Weights of a small transformer language model.
Size: 13 layers, width 256, MLP 1024 ReLU, vocabulary 8192, 12.4M parameters.
Architecture: learned positions, biases, tied embeddings.
Training: 374M tokens, 5710 steps.
Each number is 200 + 40 x the weight over its row's rms, rounded and kept within 0 to 999. Layers, rows and columns count from 0. The size before them is the row's rms in percent of the matrix's.

# layer 2 MLP down (transposed), 1024x256, rms 0.21, rows 387-412, columns 128-191
102,166,214,209,242,132,177,207,261,198,227,183,108,202,287,218,239,236,224,167,246,248,174,177,223,139,265,231,199,259,237,200,177,202,146,177,182,205,215,171,199,232,225,290,205,247,195,191,245,204,238,191,174,207,106,210,182,253,204,205,212,242,292,232,235
117,144,138,229,110,176,158,146,195,176,198,210,228,193,139,194,238,172,195,142,173,248,178,256,193,245,178,230,188,147,255,247,202,158,204,166,228,185,205,203,247,257,244,148,238,163,206,176,183,250,196,169,226,238,190,303,152,140,282,217,189,268,233,154,232
111,178,201,115,133,255,220,221,225,259,232,156,161,206,206,230,196,242,252,242,220,240,149,198,228,272,231,239,210,240,217,210,136,176,187,158,193,190,123,197,130,149,208,216,177,165,164,162,188,183,132,177,244,164,207,241,175,190,221,197,169,180,223,229,159
111,158,253,196,236,220,178,180,197,184,126,287,149,192,150,190,299,212,214,191,224,160,240,210,168,233,168,170,196,152,204,197,227,175,129,250,185,204,191,164,213,262,292,157,173,224,191,171,228,270,201,187,244,258,192,228,240,258,180,224,225,204,162,198,175
084,214,207,212,229,111,175,163,225,228,215,239,159,180,142,196,274,156,198,192,195,95,284,142,240,239,251,201,253,183,127,232,175,186,208,157,188,189,254,229,236,185,246,172,166,260,231,249,245,177,229,176,135,272,176,167,218,222,214,228,202,196,237,199,250
095,232,220,162,211,178,144,193,238,158,183,219,183,163,222,139,177,268,228,189,225,187,188,191,210,204,214,145,181,268,196,198,131,243,190,224,166,151,205,152,162,255,262,259,170,164,187,202,202,187,196,249,193,224,219,221,205,196,177,189,160,215,273,202,275
097,208,205,173,232,210,230,197,157,210,239,175,189,213,223,214,179,258,238,183,169,241,131,182,246,156,163,195,178,238,206,223,197,250,272,252,222,327,128,196,252,241,255,211,161,229,197,183,191,173,234,227,125,188,241,207,172,220,176,160,156,130,151,186,213
096,216,203,221,220,240,194,171,134,214,134,189,232,237,188,196,222,187,249,219,230,254,228,278,188,192,191,179,226,215,181,184,238,145,190,185,125,249,275,188,166,170,229,273,178,155,182,244,249,149,172,141,126,229,157,195,234,217,195,240,126,260,211,249,255
106,160,224,118,191,250,171,225,267,181,190,151,154,187,234,186,192,220,244,153,230,165,295,220,246,143,198,179,222,218,197,162,106,210,200,174,239,295,226,261,266,225,300,195,245,310,150,165,226,250,145,229,287,183,187,215,202,204,195,202,231,236,165,227,243
102,212,154,192,119,153,113,174,193,229,171,257,139,204,178,172,216,196,243,204,234,204,190,209,177,261,300,226,209,165,163,237,214,229,281,240,280,186,243,206,203,141,218,179,174,218,138,247,176,187,179,156,151,221,199,253,149,195,260,176,250,179,141,187,269
105,215,255,198,222,219,240,228,219,153,182,156,229,170,244,179,215,249,233,299,199,245,81,166,265,132,166,160,182,192,204,238,196,200,173,219,203,185,253,245,254,135,131,192,74,194,288,167,172,73,193,207,131,202,231,189,178,155,203,175,155,233,185,254,233
093,181,212,265,218,226,204,283,144,169,158,177,195,258,271,125,180,137,181,251,169,198,213,197,130,291,191,79,216,167,190,187,219,225,154,173,159,177,273,256,206,210,219,165,163,192,240,165,179,175,203,150,196,252,210,179,253,175,146,188,241,195,201,240,195
144,229,186,199,201,216,196,171,257,233,188,125,175,173,168,174,178,189,235,201,136,221,223,225,142,221,140,219,186,179,183,83,232,246,209,202,274,204,144,187,309,244,238,174,231,176,201,217,168,223,155,164,157,173,268,230,187,185,240,282,162,208,284,187,244
100,209,143,241,292,204,199,252,236,122,191,218,180,191,173,172,219,154,196,189,215,211,262,251,231,232,176,213,202,186,264,181,272,160,108,219,220,173,46,172,143,200,214,258,182,243,164,189,233,171,137,233,203,203,176,197,218,210,141,264,182,180,271,257,205
124,272,240,173,237,198,187,238,197,85,223,224,124,195,123,244,259,244,187,227,195,192,163,165,224,149,254,292,148,235,211,220,199,184,155,160,215,149,167,170,173,152,221,229,196,256,254,228,208,174,189,160,223,139,149,183,173,153,170,190,199,207,220,176,133
099,203,240,265,210,185,151,156,229,205,281,238,144,199,189,265,177,146,194,218,149,202,241,182,183,226,243,227,198,244,227,169,175,207,186,235,142,179,199,218,175,185,157,163,226,184,208,237,201,137,159,206,215,153,192,235,253,148,220,250,184,149,216,198,207
098,182,231,200,215,169,163,224,192,236,285,202,228,239,149,168,248,197,107,249,133,134,188,154,212,192,284,185,205,231,188,222,212,187,290,282,221,176,152,213,160,213,190,204,135,173,145,251,168,193,214,239,146,178,111,217,202,235,160,189,127,131,246,195,228
092,236,181,259,155,262,144,195,197,165,227,181,209,157,192,192,280,145,193,141,180,238,197,141,266,208,220,229,174,226,286,186,219,146,314,146,186,242,232,140,230,227,191,178,197,195,181,183,186,200,180,156,158,175,213,216,219,171,239,135,179,149,227,192,221
101,212,200,162,152,207,202,233,157,235,182,204,96,281,162,213,203,154,213,220,194,173,213,229,169,156,216,186,168,185,249,238,165,221,275,207,203,164,183,153,243,220,213,162,183,222,247,134,240,176,220,145,175,254,162,154,255,258,197,254,255,222,236,262,221
098,180,222,227,218,206,172,129,155,225,235,210,196,162,213,140,179,165,211,203,267,219,247,209,182,242,286,191,177,185,181,166,149,229,237,188,229,158,222,200,229,229,160,233,285,198,200,176,179,179,165,211,203,114,210,186,183,247,170,163,164,166,195,254,245
105,174,180,212,115,259,165,227,202,191,183,207,223,306,220,177,196,180,236,207,191,233,151,151,217,201,124,207,248,214,250,179,250,172,209,152,175,188,244,188,232,160,171,179,176,175,170,157,257,161,225,242,174,246,242,175,192,255,232,229,184,181,250,221,151
082,181,190,175,218,247,221,252,149,188,202,188,210,249,118,250,213,228,192,173,158,184,157,212,202,169,248,222,170,172,110,123,203,247,212,296,224,287,123,186,232,216,208,226,218,190,286,189,164,190,188,192,160,248,312,132,211,209,199,180,162,221,180,163,144
104,129,164,258,229,207,196,201,225,194,182,120,221,221,131,149,224,173,232,226,203,243,146,214,280,115,189,159,183,177,190,172,224,136,204,197,213,170,184,209,178,191,196,192,171,245,244,222,242,184,178,293,188,249,134,217,187,217,213,216,188,206,198,113,233
095,179,120,157,257,250,230,201,219,142,190,227,182,240,249,254,155,280,193,189,183,197,243,196,210,187,246,196,183,155,154,248,263,209,222,254,186,204,169,235,222,180,268,218,234,183,219,192,203,215,201,196,166,163,104,178,138,140,217,196,149,253,219,212,153
102,139,188,259,157,216,224,164,183,256,225,192,234,171,218,181,245,137,252,185,245,299,206,303,182,194,225,236,216,224,204,214,236,156,201,188,145,207,157,185,207,222,205,172,151,171,132,204,221,189,184,193,136,247,278,254,190,267,242,222,181,152,161,218,215
104,221,203,168,182,137,224,225,210,211,290,244,229,179,185,210,278,233,232,261,251,185,131,161,265,281,216,188,240,247,240,166,175,204,207,251,216,232,229,184,115,142,114,181,226,208,189,162,311,171,193,142,174,226,161,139,238,154,239,178,162,164,202,178,217
# layer 2 MLP up, 1024x256, rms 0.173, rows 388-412, columns 128-191
098,220,190,182,119,135,252,206,209,249,147,178,312,223,151,133,188,168,146,177,189,236,149,225,156,173,213,264,160,121,225,162,206,217,110,178,190,159,171,213,210,175,188,193,173,131,181,201,188,266,175,211,272,210,261,245,214,185,218,253,184,256,211,153,268
107,220,186,107,254,154,237,277,206,199,221,185,75,132,146,199,189,280,191,194,251,305,217,257,205,144,215,192,270,246,251,64,182,235,195,153,203,224,173,281,216,141,195,215,149,285,180,145,210,264,249,258,170,135,189,190,225,182,176,172,247,218,188,237,154
081,181,201,226,208,170,238,235,204,225,238,184,218,230,270,235,166,212,109,253,217,165,147,239,238,182,192,211,215,226,238,164,224,305,226,230,200,150,161,202,162,218,214,150,169,199,327,226,202,165,208,139,193,237,204,131,176,200,187,118,148,151,229,218,246
097,199,189,271,173,173,182,220,217,262,216,214,209,142,262,203,223,119,261,170,183,230,159,245,224,192,166,119,244,191,165,169,127,151,173,153,182,224,157,180,161,187,215,170,176,185,210,225,186,173,173,156,243,223,220,83,231,210,188,136,305,166,182,180,202
090,196,219,165,211,259,241,167,235,164,136,203,249,225,237,237,173,180,260,240,160,278,165,138,206,186,205,139,176,235,235,213,175,198,142,225,211,204,246,175,217,191,239,182,163,116,266,264,229,160,210,142,236,174,242,146,269,205,169,152,140,175,249,206,187
100,157,267,237,251,143,177,213,235,208,217,178,218,174,93,244,180,174,180,170,212,214,97,193,122,195,294,158,237,239,247,186,197,188,231,182,194,154,216,133,228,177,186,211,224,235,234,147,173,187,204,84,212,188,167,86,205,156,233,180,217,241,221,208,213
102,184,244,147,223,255,202,162,250,169,185,184,131,226,253,204,230,169,155,199,132,187,218,159,140,244,170,280,241,153,235,279,207,209,254,176,257,184,124,204,261,216,220,218,189,228,196,200,216,232,270,189,247,204,266,226,204,162,185,169,213,194,142,249,198
099,158,160,194,130,210,188,141,199,222,194,229,199,189,218,206,210,161,224,193,186,211,279,169,202,185,233,136,114,193,210,228,181,263,262,192,223,217,225,180,249,238,202,198,227,110,213,197,251,208,231,178,193,130,245,266,163,197,171,247,211,137,176,141,178
098,174,185,220,216,160,215,276,225,233,219,193,216,252,157,254,204,108,154,243,223,203,163,194,274,182,170,191,269,257,143,174,223,196,190,224,192,105,227,235,218,203,159,255,187,214,208,181,219,169,215,204,290,185,265,156,328,183,186,195,107,179,161,191,275
106,246,239,167,148,171,223,141,178,189,135,205,228,258,176,162,202,231,208,138,168,131,216,147,219,202,230,198,210,139,188,140,180,257,132,183,252,155,196,137,222,197,277,185,256,276,202,265,127,169,150,212,188,185,165,156,242,193,214,107,168,224,198,203,192
103,135,107,187,227,231,206,179,163,190,130,137,231,193,224,196,247,224,205,189,147,233,146,148,181,208,210,238,275,149,268,225,264,244,149,173,222,221,224,231,160,150,213,213,180,190,255,147,295,216,150,142,208,162,250,143,216,205,205,193,183,128,144,210,187
115,185,230,159,192,196,194,186,277,271,305,149,195,267,229,283,186,185,190,137,169,240,196,228,284,137,155,225,149,244,169,111,200,219,221,228,217,197,143,224,255,180,294,195,236,193,236,152,197,232,205,205,281,197,187,249,317,246,162,159,260,248,187,246,263
097,151,233,203,147,186,187,184,198,211,161,217,277,216,222,187,221,196,220,228,115,247,252,252,202,153,190,160,171,172,157,203,191,182,210,189,235,160,239,236,222,211,197,251,228,229,179,277,148,229,204,253,190,202,213,161,175,221,212,204,247,244,161,163,179
123,206,125,263,242,234,174,265,276,189,98,174,199,226,220,275,277,183,118,233,204,194,235,173,217,166,232,231,138,221,162,223,201,166,133,243,184,191,250,164,257,106,184,247,186,200,265,240,205,195,169,158,165,165,188,164,256,184,198,111,165,214,174,169,199
082,212,194,231,252,156,218,240,182,172,252,227,239,208,204,176,223,245,212,188,160,239,188,243,206,232,237,185,226,188,156,227,127,259,188,195,213,141,162,231,108,214,201,215,106,267,178,154,121,221,212,240,149,170,320,185,236,182,178,197,249,236,174,234,215
086,198,159,201,160,184,187,178,221,272,205,165,191,261,159,100,250,202,213,176,157,181,150,170,174,212,195,164,199,198,158,153,182,145,232,203,221,201,185,153,168,179,179,234,166,220,230,127,146,188,206,103,198,207,183,128,327,165,179,214,254,216,214,203,201
105,211,191,167,199,200,201,200,137,176,251,231,293,200,245,240,107,261,206,207,210,120,219,168,232,216,224,177,241,261,232,199,272,302,201,207,155,208,200,235,157,187,278,180,218,247,195,240,211,220,166,263,276,222,207,216,197,204,233,232,190,223,161,204,208
103,238,180,266,198,219,224,184,174,112,212,211,181,122,211,221,210,232,233,181,205,205,183,159,145,181,185,256,268,211,216,273,255,204,133,215,203,243,214,204,193,142,229,280,203,206,215,215,173,220,200,173,205,257,172,195,150,174,222,183,202,140,205,159,206
107,200,210,199,135,167,171,196,119,263,192,209,278,244,274,131,171,266,223,200,291,206,129,211,235,134,240,252,166,140,194,194,256,198,131,223,164,136,126,209,160,267,269,208,250,184,141,192,194,211,163,192,127,277,246,200,225,152,208,246,216,201,132,180,183
120,167,202,257,222,245,206,173,186,143,170,212,192,235,137,200,192,196,225,168,193,233,188,109,199,163,241,214,239,190,229,199,167,207,134,186,241,136,196,222,213,192,185,170,136,206,234,245,107,172,252,144,110,222,146,200,258,208,177,205,245,190,109,276,122
074,227,214,211,214,237,214,170,174,186,235,188,209,185,165,165,245,142,170,250,190,275,221,78,183,198,181,201,157,311,200,209,268,232,169,172,209,176,222,168,203,210,218,160,193,207,140,170,238,134,225,200,310,189,172,165,227,211,181,163,207,258,269,231,241
094,197,189,203,160,250,191,240,159,258,277,161,268,221,268,194,180,205,190,172,208,149,270,209,204,208,178,234,174,263,220,189,215,224,222,166,241,228,187,159,189,249,185,226,223,193,186,175,241,136,161,201,183,148,247,120,190,146,204,224,203,223,232,159,258
093,206,204,198,187,165,275,212,169,226,207,307,184,160,248,201,207,221,127,198,313,176,152,263,191,207,166,264,171,210,205,174,180,179,269,139,243,212,219,216,131,205,128,253,180,192,233,175,180,198,165,211,171,267,118,184,129,214,149,170,200,242,163,219,263
089,188,225,163,177,237,154,129,187,227,221,175,184,265,219,149,212,229,210,201,165,203,221,213,216,146,138,219,169,168,256,194,223,224,249,141,177,127,219,126,140,191,239,225,179,264,210,157,140,225,195,182,153,140,215,208,174,193,175,260,262,171,178,181,191
099,147,225,265,168,241,133,151,220,215,188,168,216,259,208,237,205,164,231,259,214,163,224,227,199,152,182,164,244,170,215,261,187,241,249,183,173,155,224,312,255,300,232,164,166,268,202,255,267,235,154,241,163,164,188,177,194,227,168,233,204,186,208,248,132